python train.py --vocab_size=9770 --init_std_down=0.0 --decay_shape="linear"
Each number is 128 + 24 x the weight over its row's rms, rounded and kept within 0 to 255. Layers, rows and columns count from 0. Numbers have three digits each. The size before them is the row's rms in percent of the matrix's.

# v: layer 4 attention value, 512x512, rms 0.0267, rows 475-511, columns 256-319
# o: layer 4 attention output (transposed), 512x512, rms 0.0426, rows 475-511, columns 256-319
# gate: layer 4 MLP gate, 1536x512, rms 0.0395, rows 0-41, columns 256-319
# up: layer 4 MLP up, 1536x512, rms 0.0403, rows 0-41, columns 256-319
# down: layer 4 MLP down (transposed), 1536x512, rms 0.0369, rows 0-41, columns 256-319
v475 101:105096059179186105114123168092106110133079122111132147103143138204130139101129096155137121132135145133154140175134111133122117138145129141139123148102084118106148151133130140111101128153140140
o475 101:112141045173148139116116159100092122114089131127115141110131127142127153130123091147147119129164129138135073166120117129134123115153118130129129140112084105133151148128121128098134141143119146
v476 099:151136103178165158119102162093129113126176162124154122132113135116093111138119120111099121131062144127158146139102122117094139106120095108135148119117130105116144148097146126119113139112084120
o476 098:137130083172130156145139119111128108154185163155178100111136131098118115148099111083104079115120120130161156144128151138127173093134099107134109125139129118112126137104154089108137180150123175
v477 099:136154126135175112115102168120153164124105133118110101135135116121110119208169151177174113153098146145126122137132118106114118110127137131141103171093152171108098144126138134104117142158132146
o477 097:127156076128163092107129136115142129163093120103086155112139129102127147188142169136138138177100133136127102133108129081138127112097169192128127166108149172138099131161134115106113137146115136
v478 095:164125108119138124174128100142150135086069133124109133114121155095110157179135115123120121149152134155132103150081115098144149097132144143138147154127145167131137128154117108110119127142129135
o478 097:150116107142130121137141104110165127121049123135096172112118124118130163153140145119157151123153122134130102138100105095113135118105158145102134147138142162136130088116147157138112112129097171
v479 100:121138105110094142110128148148147141126110130129106158140120128103149123087116119163138110120126102171129108125114132119113081177142147148172099156107127090034154113134115144098073156135144122
o479 101:124132110077100104145162145118108132130145126120110163180124136092122103105111138113125125113084101151087122105118103101136118148119130135151118161106151120043145093149118111120109117097147127
v480 101:114133147092111114154142083118132151144113166133109085159129092129125108119127150130106142097159140112145137123095097154175116125135121105143156136135142083152158101115146138076140107111143109
o480 102:114110168090133103124133096138156113148094146138081130126111183104155123132097141123109115107127165104149108127111146174156095103147115121116138147103123084165147137114116108118147143101133108
v481 099:106142115125160117099142121152102127062119116149139161133139137165141121141151154131148132123098122166090138158124156133108098139124142136088111125121074148130148153114160145164125112147113155
o481 099:101171126157146126145130111154114080118159082133165140123132140172141115146154116110123147125073118172096152147144168154145103143111097136100108142135125139131116174121089144144124120137133117
v482 099:163111180182129140099124125084105155139091135115156101133089089168146120125142089103137118131155172130115156132105153137125146152166112141113120169128117151132144162142132127142102128112129109
o482 098:152111144192096142114109120113084116105070153133095090120082130112163129138115123102104136120147156140110132135082180111142154142161089101106098143132108136121118170116139127130110174131109111
v483 098:128101073165130142120140062092130093130129095123088117102146167135113110131124122136096098126110139131109165137144121134128145150125116120117113120097172081116111134097139130151154144134089077
o483 098:137083090155105178125136075116115096097129091123122116088148153137146133172131136168093103113133148110120174143172081145123158138102128085126122117156186110125147135130149115130159146127117110
v484 089:125114106132128126092141115142119154100086170083104151142113095122106145158147137132151170143156169167124148130118096109115130118127144172126128122085127077124117104144102137090131149154078119
o484 091:149142117099132087109141117152106142078128151074123138158154102131130127147119116151129154163184156126134140136126103109137129107115140142115103089162150079121129123155124129111151178124081097
v485 099:110126120136109151113166068090125114121153136102121119164170107166110159127147135136154140096133094133164124091109170124145080096140128090142158137144113145142118149132126123143129106143122143
o485 100:126130118156129129115129087143105116112107118131137154137147127189099140162162134130145143124132083117123106125107114109141098099137124087151139105100135152148148144135138103141117132128128171
v486 096:138132149107147113077118127090104104095092110165123086137142098118140142118122122096118118114091124140147134155128155162143140091101106129103106124107116156129126096087112098148125132168137151
o486 097:121152153087140105087101129124101080102087123149152097114137151145167146135119140128132139117087185145140130166122145167135134114140092138119099109137086121128150122117088142180124144164153111
v487 102:078119162103117174105108106141120154099203110110109168163140098137153155094132142141151126149097091108102132136118108160094118098111084114166118110166136091090139124111109120132131130141116129
o487 101:079148170108106127139136128119093148091171101136113131188113076157143151106135120161141128142105099111099105125110123176154089127122079150183134107162110113064147136105098099127151114152149121
v488 103:116121152116124142158109145124102154146152111159130139131136129091142107102120117131123118141122138126107097120097165157120129137123110095202141114112109154117162074093141127113122151114128087
o488 101:114113154126144127126109135117080140145099125140128156098146123110095098105104105092143115142116116110086115088099159164121144134113144127152158135119119126118098099115131132141151151122149107
v489 097:173085091135145162150138124195129142108163099105125104128154112128139157153097166106107106116177109109112129101096150141162149142098147115106123150152163175100118128147144132109097122128108102
o489 098:151082119122106164163134125157117105090180108147114089128128125126141151153116164124129129096168111135127117127112134128155125175125153095090164151151194167114121119132164150143090127119134106
v490 101:186139160131114150125153115137113098098163078138157152130126134143127074119111102165144095126147123118114127099137119120133138177106128143142141153098140157169136077102125155112137138163170134
o490 103:188134153131111170106136109149149129115172112142117093149127138152170116138125137190138125119148151161161131107134152102142125174132144159155126139119153149157139111126145124094150097165141110
v491 095:123110166132098119134102041164160123166094087111084111149090114106121152085116136087128155151092135130166119093082126166133139162142114121106130122162108118154150175141165144155133127116150135
o491 095:174105136137128161152101092172145145119108072150122171141092110089105166113096152116097114137061137098168144133106127177121110161131116143117189109128130113153175125192170167153144136094133094
v492 100:155124104096122140157145106135163098105114095181095136113157142077158097128173181121094152147133079175108124089143137099144081112108169151143126134110160123112128139104106106119109094145125149
o492 102:150081149090119113131122086145155077118149094154112131142151111160130130145187166133104126132123104170107146100166091105114085116113126116136136132136155122141126125109115135134105120146119142
v493 102:082104131129124112117131141115129144157139170141127129084139137106122121142127098170089144174171076151134162166126125098115107119152140124152063161119161178124138142123074102111106120075157084
o493 102:092130103100118148078124176123144178133128173141124115099129121087088162108112136161109127133161086144094130163106146095128123119154135152168092171136112159108130131102087080106102129086165119
v494 096:121135150155117105113194144161125162140160150119146107144114157153126144093138133149105132084117125089149105148135088127131130167131101128150157129134148104106103085140127117137139141137134150
o494 096:119110132119117140099144171157085150128139177142127116128161127109127140132131145117127139124138119096149093125121125110127128130125114187138122154095132109130121119139137122162141149091128163
v495 098:077122145112111135111158111120186157107114191125130166141147119127100119133163150123134131158163146143130117109164178133122101127054153079126112156149094099143134109160104111114131068133181097
o495 099:094141128106146118137173103123147161133100196148127138151142144160013121136142139101153124148145158141131120116164128123148091128068147137127120168131132122122130144167100087146131091143174141
v496 097:146114119177113143106154125140128102124129196096155159142113084147137118175116162157124115175109111103099114141109163085129118133087167119128129116149153075205121139148133119076153100127094151
o496 098:140120117132096165107103102162138128097108158135127144121131067166141119180137157156094104147119121119099086129118134126123130157114185081127149080149137129165117126148118125078146129111104108
v497 095:102167103150156171139147075158098142136154076084107132123162159121114112111077111118103118114117112162149155138158075139134134115183143133125167103105140119121172135118139114117115129151111127
o497 093:101128098135124152159130083154100104124132071102090137124121177125127115125088109115109117142130086131169144100156069136116155098156097145124137150152131111118126143137125101153132102151113156
v498 099:121129139117129131070104127165120110128134108112120102113101137127140131175164130126071121104085111136155143152094137106123127177128134072110133155182108141131148130156144151113136135130098129
o498 099:115102141134145124075111146158110115110131114126113108136106107162059112173135148130105188124093145136141163157098164098101129175135129111128130129158132157162152096168160126090110148134125129
v499 101:096156148148157115098148136123096105088096121095145108172176156150113143154127171119114116145127132130127136121149136147120118107128071090165146147129130125170108142135159093112106117151114148
o499 102:097118132108116144096153111113110102089101115128145121120145142096161126169141137098103119169150142145126159140155148143125151132149103132144160121118141115141108126143165132131113127116155133
v500 096:180136176145207174129139105116136126138112110119080144069069112109124110159117103127100131140170097137172101109146135158142130148126129134135155075155125137125117127108122117092146156119130134
o500 094:156129160135164188158103149126139127109133118120091150062099090130144102158132117119141118117152114116188122115103177156132131129110139135138145103142110145131158146106143150112136164123145112
v501 096:115130133140108151142135114088061109125115154120149152129156089141154118147116167140157130114095140134097110133131118127127121114148148101145134101110094089078096097147137121114187097109118058
o501 095:130132153143138140116118111104120119137141184104144133126130090150145105158118125161128138121114175125090127134131131133113110145132170079142141132097102073099147112138100131125158119104103099
v502 097:162132133142130123142146116119152113105169137133122121060102174140134123092123115106138132109123130108141125147167121138151165119134119122145145127124144161126142138189140115124145095112090112
o502 098:116130135126137171128136132120128119134136150134117094072091126097168149090098102094130099099102138103155155103133146131106156159127147131111152139124096142129158121160164119097137095133110124
v503 101:118092155142083119171138131125191105176088155121119142148146146102121129126133123164124148112107134045125090111124134145109143127119067117144128152146104127085167133127132134125138147133154104
o503 102:110113162151111114145123139114159120131112141106150148166134126098153109140092114128162150126112163060108118117134133145106174123140058140133114132114102131136141098112164115159124120090131128
v504 102:116144147165093134121123167094128176150125161128144116155124141134118108099152120143112110115103124183124134100124089104108094141138135105118137131133132121116131083112124149073167138137125119
o504 102:099134145162129129107137185102143155140128137145134113154127160128149129108137102139122127101119137158092154073158130105142094125128140109140124123147128132070113102078116115105159137131115145
v505 097:149088200100114120079071131171160167151150057099129147114102154139101135146137158160100106143120118093141124118096114153123145134188119116133117150138161105135137127137119125147115129127121108
o505 098:128103187116112115134097178125151151142160069121153149105109170137124127124124119140089104142109136099144136153109108127157162105195127128128125097130147074143132099150103121128118113112116092
v506 096:132158110151111136133150141123121134154130088099110124162102107120122133105103132139145078137127146127134123196112117137110100145128119119109133103124123089128164118140118115100174141098126136
o506 097:125141128173127154159125110136141108145125102111102120170126115132127128162113117113117122165146134140167111160132101146106114140104120092119123125130142097091129080137108086123156122120088123
v507 100:113128124122145126102140143089140114165132134147116135135124076152153121146104112132132171088124145148138170108132139155133113197072106106150151087104059145122108092135101100091116133117137133
o507 101:092117119116146142122126158086171123156141160134096140146124145156154114182112118125159163120169099146136158104132167119151127183073118107137149134124127148122132146123127095125133120112111179
v508 097:099137133138114089076081114130176089104145129163115110124110134115125121086139115116147130111166153177113177144100111134104106083143140104110121141166128188123110128173119091138129114132131160
o508 098:134127117116135109091098134129223124127172102123163102126121113076151136097131138130132149121197136174137148111117122145098123078133133132077115148128122143135119161152099123110124121129129093
v509 099:085116094147090134148125113143153175123133107145139113133183092114151134165096133125130126096114138091123107141160143188127155145158139133126133109125142114130136101131148132095121118095157120
o509 100:103125131114096066165132125160158155140137138124099117163143119108125127188140131180134131110123117077128083171140151157108144145119146111165135127120084081158120139154136155111166139112129135
v510 103:135155108107143131136156133144100098129087129159157125191161110115156122107122115122090116127112112123168139114118178105157109144106166119099155111168138133134131120187105142115142090142136047
o510 100:130119151101139089118139127170092101142094171181152091189111137134127098101123100145111137119108176134131111111094151071153088127103159083123141097140117138139140163157138124152114114179136100
v511 095:131121173082124134124107141147130134127155133176135132173099129099104131145109104141093110142131171078171152135162122118108117140131138111120130120153157172143134103129109099128143099102082132
o511 098:125114178077135130130070149187153101148131143110105125149141120140135120143118090136117117151111143078166116126161100119141133164156122128106150101118127130173137076117105141102161142105114096
gate0 100:112099161127097124116119170115146163165105118116088138138097162130115104131167120134075130067111150134114166147127126158123099108112121126146147098154162143140107154117121164093104126096154172
up0 097:096082097115117115065080075163118138075080139130135162128139106122155111154145126089161161172121119135154114127099123143135116133134146131155097106123112152109165157144122115116104151156157146
down0 099:123116104158129135136122119168089132104160131095111126139101118148123119157082124132147135156162122130097110133148179134111131143160090111131080146127144103139093101133144093138127168145149118
gate1 099:196132147136143103114157112105123127103089131114123158121073123122108113164110117093098168116151109124110095111097094130087147130184125131127111122094152181135126061125099093169146089147133099
up1 100:155105136140108146150101096087154140147138134113084098153116139119124122131176071121148126132133138110126159125129127078146094121152165126121140195150147104143111162132128132119123173117124151
down1 101:149143118106143137123099112122098124145109128117137171097177137112170127115143114120131126127150089113111110124101156139132147159084103134107081106080135152132158112123157127109123106105135136
gate2 096:112104122170159184139138063129147137106169105137138144093103094144124130168122097149121132133151119166114140131104146142121105121092135092121133114117106095153118158145114079177138129132138118
up2 096:133108127099159137082109107129101097115118123084123125088150125129152161112109096117118147161155072153114185123097145106127134131155149120092111126163151094135095136164109144129187114138148125
down2 096:096111111116115126133140155144114146092100153136124138121135117104144102142142121133158113157130146117100136136159091149145129112137129094078117136123115147140145163112113158134106161156137121
gate3 100:105137125081115127108143134100145143136158099129125165178142125142110180107205136123142092130135135152086128145164098114112106082106124121166104097104159143151093097144118121126122145143124149
up3 098:175128131118100175135127132128124136138107104124142124133094152139133088129140122145093167118138111159144103120091135153117121178112109107143112112103107128104116165123134118152131115133114126
down3 099:142130099148140111157139133141156140115143144121123107087137130090113131117108149119126118118154124095120144127114132133141141143103155137149119158177121135140125123108119152103153170135132108
gate4 096:115086118153166095128135103124139067108096136115140153106135135123149145130111086095127113107121167116078128119133113109127169137107074151099119132143127116134119118119141095069162134122138117
up4 098:120108147121114133128092118143105130166165096158111134140098126100137147088132106115115147146108105152123126110071121135160074132113143131117100178088125131095150140104104096138126103174156163
down4 101:107140126147115124112143114087092164109101145084095128146123156159097114159156118149151142125144177153146163116193096139103137091141154093133137106156121153146128123109149164126108152114137130
gate5 095:136138118134095149107140130101115115084116142152108083179104141118161151132141137142105112116121131130116123123102118121105121124134141095085182098158144117155073179136145089119130102173133123
up5 094:156129122122170116137106100158093142135099098159137139123116104182141094110120122152128090148160115151143098116161161144134116116107131119169148141091107094103108158104109160152126163139148150
down5 095:141120121114118182101142145075123109111130151101111099124143135111158153154132122144103175125101144127081146136098118117128163117124115089104124084152138148116101132138156084086147145114124080
gate6 106:133110141091164130115135087132121099129126141111073134069125120166138142106087140130145135154169136096097132175106145141141117122154141141161119152118142116122109087129052120117141140116097092
up6 112:127132071115132106186132118152149112096161137144150135134146106122148153132124137101141147115060116097133117155115131126123131126130112166105131152084101139140130137123091124168099163110135130
down6 108:102159139138091117105126154065099137194123111155148121135139141110153112101156067149132129085116154180095129159133113181140138149100105139136157136135123116122134095156110098153135147171131082
gate7 097:131100131160175127136123122147144102109138130125145083152147128102102091065114105104170101151118135111129127107116119133151122116115053118130146115137139083106136079128108118143153128115138132
up7 096:157139169126117141130161128138105112124110100084141097108131118139128118115134146162169123128127153117132093153135139147106104132130153120095150133142117124092121101116151160101148111119124108
down7 098:150123163114115166135095176148109196152106120162137165137157168137108098130094126113151110089149106169129135118107142131116167156103103127141113159095135123108113139105097093163115152111158114
gate8 102:128121142092121110128135133091174100097092136146102116107144174129123122128126106154146121136118117159144143165112084168119123114138155167109124163136149129127102156094112141153117130122161141
up8 102:158123132137110123153157121143144049132107133097129135119134154113142111138164175113144163131159113180124110132150110149120121124122103120125156119137181122111108142111086143149159128119142130
down8 102:135142111096172085118115158145136118115110118136093125132114122095135139063107099154125092152153140147140131167144144112104141133161143121128102118187144107122098105131149139146109131111183141
gate9 099:133141121124135102100118131162184133113115108114114184123127149125097109132112125122142184139098108148144131098127142134112129153127113112160118120140180159116097109112108148128116096108111122
up9 104:107125126155156115166110126114115135127143141129118135110129095139118161167194134095142155130102118111088134131116136120113119173147098127155089144104116112124112133135084115095163130108120174
down9 102:156107120120096150092122079166141124147125157111140098112151133113097112107103145140117125145128129143143087118144134100147099118188160170123144097141104140144140131134165151149099066135141098
gate10 097:153119109103103127131135181094126100102166114160088133142131142144135141116173099116095150100126135132114128134139096098122079131122142109137081097141103135132129165117125146126089127144155142
up10 094:129108120151129142129108141142099114139102112126100162154102136106128097166122160080069158112118127123107122096173147140103173145150123111137115139131146119154179119065132112151149116113137142
down10 098:127151134093097125109124119120114089112177110117153125146151131188098160099143120148123127134113161131110135122087130112137113136116155108107132125112140169126068116163132159091078158131105124
gate11 093:137108106142145178143128134121121150148112143108133124102109141145134141117097119116137115098130160143128087105095153151115165144094099164158146135147131130165087124075123093091114114116133127
up11 093:168146127134137109123096151133138157124114109125129136172139126111138149122153143154151118127115120094095087114125154135155137128112128153136136112128126075100143150137120103154155153161166118
down11 095:085136116124109121073158135099087108141165133131138095132145147081158107136130111155127111118148107153134136155147090121102149091130105121091173133122135153137151154124117153111151108084091130
gate12 099:118123184146095151108138164113106180160097124128122128125125138185132116131127123150092085118085153102127152148068131124145116157141116141147112142099118127118160149104116153160078140149143091
up12 099:126171096158151110120139149092121119142153125157123135162137054158117090128176120090130141153134120123146136098141128144094090120117120142160130125060107140140151099108129122095159134119144165
down12 099:133107164104116146119149108155148097133121135108148140161135157132141174129093131192150127091126129134128118138112100155163143076135134159102130090155120119127157165135156105111082092103150125
gate13 096:129090117162130184093153102126113107099115108134148167118166089174122117043115138116111153140136122101136122116172123145126126111141076112099163112123133160124132133145120160136134168118169091
up13 094:105150128112165128127111065104123112171093104141109182142141149085119171133123158131084134109121104123138093132109136102150115085158122128121123137121148103117118128116150117131109118150144121
down13 096:120102118110112102128139150148100121047121149115155122101148113145090111095133067188153096148165126124112124136159101157144102145130085097073126102149113129130145121128092121127144137103128118
gate14 095:118111132126143100148134099121136083121185132141139102145120078119137182125132081130106099138129142134129119098099149121160149165120133147112102142130115120149111107134128110176129149153117150
up14 092:117178178133130116158151134171133135138134108125082111123139136134121139132152148120140096120144167101149107103126102128136118195142154077149097117083121145114144140106130108102129169144102125
down14 094:160176074108110142089113136145153116129093110110127111142112137138126166119106086154138113179148119135111112152133159156116127112104154155095136097167116110113181153125139126148087158122148118
gate15 098:158101122128126088142107119105178115174132136150155136166118127140160107079110100128094104118168125159120081102150123146094133071121107109142152103142104122120173180113113195174115145172118130
up15 098:138119105114114122183147121114102106116114128164099135141196157125120128138157169098173112094113143111069079150132095095066142158142145153096163129120120153110140166154122133161100092162100130
down15 099:123118133167146140110079173125173113113129134119127134080075084158155113134131099122109130164154108131142112143097153082167160150128122144129122160144136115101128111090132116125145139099130101
gate16 101:169155130106127099139121190126157106130103090147160136163147150121141133103136100129120154163108134107096128152164141105082117143128132126126058163125098148156176123119101145117087114136099166
up16 101:096125125130150127142122097151102083116126143154090153162117161122108138132102150112168114133113165152136116088154192086108130107100104142182134101172099100105121146132162075133102109116129109
down16 100:158127146127117136110168109097138125147122097161122104159111139147104115120137112117108155151127072125135121165106073115085110154142114110148139128125122142127141149161111156125185128157159137
gate17 099:130179139124170108146122099141155113190140120159115123137109102122153068102146110122126121146102126140076123144160124203100160089145126115183117105140129128118121122147082119117149107127113114
up17 100:073154111128176138144095117077073126159160127102113123125120123104139129099124109172140130146126108137154106113143156121093126136150113120119134127147107166147126097102127090103081104179109130
down17 101:146102079086087106110170118137115167153075088155122086172103142119153110149150065103133104174087156146130116109109143107128084141149100162134093093096123137105109119142150188175120170129156113
gate18 100:144095101120132103144119117126132128126118124080154112107137158131121121106155112140118153138118128089134155119152130112101087132133163145185096134094156139123173139144166176092089092136164146
up18 103:136191096123147124186114115121145091151119116126146168109125102141081163136087115119133140113169091115121115115107101098177132185127130150133126179112120113138109150098129123157125159110095150
down18 102:122109158088131107101143125145135143113159110114156119204118131145153071104171142116101137141151128149124136152122159138097106123100127113145113086127138142094141086147150128114095123165144123
gate19 099:153124106166118129141150114133168110134115156133138136132147102179102070152131154156124074105127161150088127127107099104152128104129157104120098184140131139115151136134114144129114137149070126
up19 095:109161129133112129140145131106117126141106141151137141133134156115116096120143148123108169093148146134107113119088090105126101115160142138120143141114096129131130185057125091104118092084176123
down19 096:169090119109143117138116159138131147128164109115079134124126083139093115142108137134163107124123149069150138148167125093127120129121143121137151107120123140147130061135155164162129100125065145
gate20 100:125182134123137139104163084078138131116127118124122133124112202102139137162124140118104146153138144120106111098123106111135128146111080145127161120074144137125127144110107083116120136134101149
up20 096:151118129087148144152054153131103077125180117156102138132173088127094141123103116171108139118173086150166152142121160166132123135102111107149121088138163122145127118110121116109144107148124126
down20 096:119158152159126103104140110090128107086123151090140121151183120115080133149097168090087122100112117107119138136114146104132132127118145090105148147088133116153137154103113109139119122118092098
gate21 100:161087146111127131140142115156150068121162150163115143131122110143133117154126117159131098127163159157102143144196112136156162076171140097121109130092114140136139124129114177130126057099134118
up21 105:114107139111134171164111142170104079135160137098111156135136090156112116162164152126144108150171109148072102174158099130156137110126105134126128147128112119155149159124144173126132098150166160
down21 104:123092110160112135174178169095075130132127161150124142105129170157106181138141150115106125152148101124146134136145128133149149142106143123107123163107105124103173110121149103115120128142171127
gate22 095:119133100097164148112109105118086105143115106135151089120123156113111155159104126114106171169143108140120139167130129121137093179131125089141111136154118139110166116144140126150114112110133147
up22 093:151115131153115119130109105115142173126137057145103128151135072170163122140140134127126143158132099102136109134104143136102121146141154133122087110165153096141092164153120124102117117119148165
down22 094:113127140113123166106179156122132116147162159113086150121140143109135119115141111107187114087130178152153112132124140097140110097121120116140134144090075130107143138097121173166134150133134102
gate23 103:131147129129079115132108100154145119123130126164128104101142158121177130151124112154124148120164103095122138123142152120128131151130148163123134117121128114101174158139126125168087152126130169
up23 102:100118090150126105094159095167105118119113105174112127147095099097166107109136151073145141164191170146103116106152113133109151087141082112106145076171063142124146131086114119129127123104121106
down23 103:141104123130165141142149160108133105120161138120148124137166084163140178144077112136109107096085180127119131163151171093159148175116134104135144149113140133109082120141125144164183125143117142
gate24 101:147119143114108082139145138135141149142085138114126133113148149118124122124131126153144128125150118109135084155115153119157123118135101137150084115142101148168107113134131112153112152132105101
up24 104:132131127095139129132190179124113117166145167153172093143132107113169182153104116135126142064093106140148116159144096177153083110085131112093107105116091101086144117177131136144183115131113130
down24 101:116141143176122138149122108096132123146145102143119110114091121103095111115144137110133159136130113114127116100119169118137122120154132132124148115152154129136094128133091151133154118089100089
gate25 102:125113133118114154149101088108143072129136141162128156124110139131113151093127126143131114113137134162123114126123139163128147148143066130169135128134129145141123123154151159115109154130089150
up25 104:124117095140112132136119158112139086165102153152175108127148129111167110143119151153150153129087117084092104135159144139157111149131151105113175118151133126125144097146099112139119142132076078
down25 103:160151119113133161127107156136152102110129191125144116122094132156120152110127169118142127081123121148139135129122119128113148127152073144122120132140116162101092124132123120118122116162140122
gate26 102:133063150108103080114082126087106131108130086097108129109152101149169191143142111152136134131161097166136105137148116110146080114098108134176145093079134109146153133115156119121135139157113111
up26 098:115141134111180146121131118164141136126124128133148072158122113127166106126113102132098121123106089099151137156122082092134124128136113145097103151101105115132149132111140158121071189130139147
down26 100:104161147153114090132128126100105134107132125145139159121089096137088101145097164142126143128133179123135156136114140113132149135127109119152136146132129124133120149154107119115144079157130145
gate27 098:161082162119097137117073119106153086096140103158120111109183119112120156122153146127164123156110132128148119140145124152127151144126098136156154110150141175089117107141136149120170085143110063
up27 099:153103122143140118129102127150159143109106099120112123115157140127140143120150131160139098121139117133132091107127151076102095147154092101113140111131138116146140130152159155162105123103156123
down27 099:097127127138119137122158134098105132129122145139127173100162095116071111157124114117058166083104134151117164129150144172131131124132111108103091154086132149120093096134093117108128078144152133
gate28 108:159105121054139120142128161109154108131140123171109149121103150148169107119140084162141118158132126149086147186110148172138127119125101140153156099135138139143119143111114112148098141155105143
up28 106:108133119167137100115107135124149128109098105104147109161121147070109111134140134098116138123141139147159129141177137107153094146146125110153143116126165112129146107184098130091146155105112161
down28 107:126139089054159146138099102112108110095136145113124121077138138160118139114124102155130074138089118111149109098124088155072094130129161144127126123147132134100138158120113108132146122139146110
gate29 102:137138157137125100095134104082145145118134139159130121117122103114144095117099114102120117132142130125103107093096129154108169117162128091135132093136112136130128115118076098119095112082136152
up29 105:106056165130182109131139140147140128144136124118131199134129145184107132145135141141133135129132149154126183118084153161091115135127137115134159145123141111079134106122169159093120100103085136
down29 105:146168137125088123111128144105146132115154141121146109102125154094191105104099126114132145126124109106121133130149109130142162113111088137113102126144159166162138136153100120150172135114123162
gate30 098:118146133137129068105163113153164131107128093141102119109102143121147138142109130134143125134125133092135110137182149188119134126102104136110119129132140125167113145131124153153127141121146120
up30 099:162147135116098108108118119123130126106135112152126099141090109141149135173162116116092147104118142123165120105111148165124120126091121165129133141160163148155120139109144124150097132138119106
down30 097:115127144135132178176114123114152117125102132124128143116146160132061114135133090135130115122159178083106124144109114100177139126097147138151139137127156134110116115162160112139110177105132137
gate31 106:065144094142184071163084146102178129132127119115123131155125119118112190130151106108137117119152114154157138172133123151124136121157155100142110106125122171104164105169120133121156044128133145
up31 100:172116099135112150083076140129100164155124171134133109127140111135128133092164114160126168138107147099156103141117100094145141132103134115135121154112121146138139146132139152111172131135133098
down31 102:137124127168097119107160157120139146108121096109119111052108136173177136081098119137145144134095103134072135158112126134130147150138152095121114145125160108175158113131136138147120147131119113
gate32 098:130085105151175118104125143088088142102114122128068152101133105109105119111153123115146144131131093107153134089121130125102124115146116141121144108086157126095121116089061198107134125107099132
up32 099:149153139090166119157154155165124151135188102104129113140129128112097115103154132117158119127080141148112158134123080134132124123145167115132128138181103140065115126178116131127111106108079154
down32 097:083110101176117092109129113109105118107075143144104157152115131121121106136153122123125146137165085143148113168136143062122136114120141086126145129097130162121110152086110173144104120116129086
gate33 096:108121097087125108150114121091177128137117116106146140168167112176165129138164062094138133091154128161127108123116116142111157161172084135100108106099164131157107113139083119110106140139122135
up33 095:116126158134117116140123152119140165138132094145126129100150081144108149149133095131100160140099126121126120139104162152120109104121144086150169102140099144109166120167125137106169096115099158
down33 096:143109139095112155124106122123115143138106172146169132114105145140162181144157141138169120109125145157139082105099145125127142146151120152145106113121154122155095134120145119108124153127121146
gate34 098:097109124149158098123127124137128108110125089138155118114139123095124146124138070105135155137142142175120087111137108179088131130123148112118161140127146152125161146178111174136149117126145150
up34 103:132094111145201149135106155153126105138141142113132139109115102079136108116120143122118163143110127085117158123114151156114131152133138126137153107153153137129089073137182099129146105129116132
down34 106:129146105142138173083144094131147124107146123132182143100118153140152146128106134123130134152105144095124083097146173092165123102126126108079153114136089148117135148111139130131123097128138122
gate35 104:131079121133163117136133112104149110119152142169158138119128128153165147144111142130122104162184119135110102147117101111123122097151148166161169107150115079122100117133069139123148131093156126
up35 104:126123129126131169145093128140166182131121117175132148144110134146145110105088097131129104126128100108110117118105138122167111124123086153122127126114155133106071113088130190156134147143162100
down35 101:107119118130125100157140112107088173096180120153140134092136102127106116147139158112153120107168131138157162091112085137132161155119141096128112125093102135138200140123137129145086086117092157
gate36 106:162100161133159109188145135105131127102129129150141152115085176099142138095164111123125087150145096127079060130094166147118122126118094141135125164099143085148120142113124141156109139097149138
up36 108:144086126116143144143142115096156172084145142166122144136132123085128133163095140136125111131152136146117124105108135139159134109104105132145101143129138130081110114127151099140137146134151133
down36 108:172113114120163127156147158089158108181135141125166143128160145114163099137158116131151117144153118106097114131212190202137113112118153174126119120133162116121103105126115109156131116090153122
gate37 103:122122072136169117143081152100096135127130104112136073143156149130112123150128100102097142127084143162137118115113111160102102133090150123096142128108166107161153153142149095146063088107165141
up37 098:079122102167146108140134144132147139131096092118130125087114115119103127123106107096127131128133166136112086162123121132112130111145114141115156143148105127122106134106139115121158137106118151
down37 100:170122152126100159079086147158097142144116124152121115148127136148143146133143147149087119135111087108130147120154120118127120147116147117127106152072170129119143100192116170118124149155143077
gate38 102:163060160100149137137127097098079099154111137100149154171112130124153132112106151146135091131133180129103125147141118151164140154140074132124089117097144106135138179129152117128145133144101118
up38 099:128094137104107111109161103170116108157161102124114158154097129123123108108175111183142152135124131142119119177099107156135107156102154118141126128118112136130086173140103151162109105159084099
down38 098:105116140131126163129151172090154159114109122113127104167144137095134146115141100115134118119142108118141148092111133109146134093147116118129139139084119112126153080130154140085130165102133152
gate39 101:121156096089140128150108168134095112102094124172167109125146108109163127155161123123143120136141125155120124115102140148110116140115125133116164122128129143160143141129145101097119122076198122
up39 097:175072130078112115132127124127149110151147098156138077142131129138133136151110124118123126097113153088106106103175153120147111089092122180145120124121114121136120098163171137143112145122127120
down39 098:106136168146124149112146118152143156145133180104134184131146132146154111147116154143111151153123061151155127133105128134094168197149125091141145127126161158142159118102113131125119138149109112
gate40 100:115086141093126130124133119127133109110130140089108120126152135112124129130153095092116091196078098153111109107141090115131160089119117137125122113082167147110168146149092158136116149135132127
up40 099:123086102104114109141091112140152119097106120129127091121168113148127106144107115123090087081112113139091092084111128149135160130139095138092118117131096109153078121161121134135178119180081093
down40 100:158145133142078127113102144112141167154127145127136137146098096097123118154152133130159147146137089146154145152148179132143124137157130104111141110113120107107111089105133112120109174106215141
gate41 097:145130127175148137129144107119135135131121156167115125142124142142107143134122144089164110134166139113140115086121164142126145152109140144158100134135146085121132141125187134114093107105151097
up41 095:169131165152124087076129117094089110129118092110108147133182117109119137090133094159163137159140152111112105145117156127134136138148149091125121148148116179112145137149150177140134115189138108
down41 097:096119087121116101159128133165139120117159148143141134128122145128166135129117149108127099105118117105174109112140103132143112116153150105117110111096097100136147091117128082065121153091131114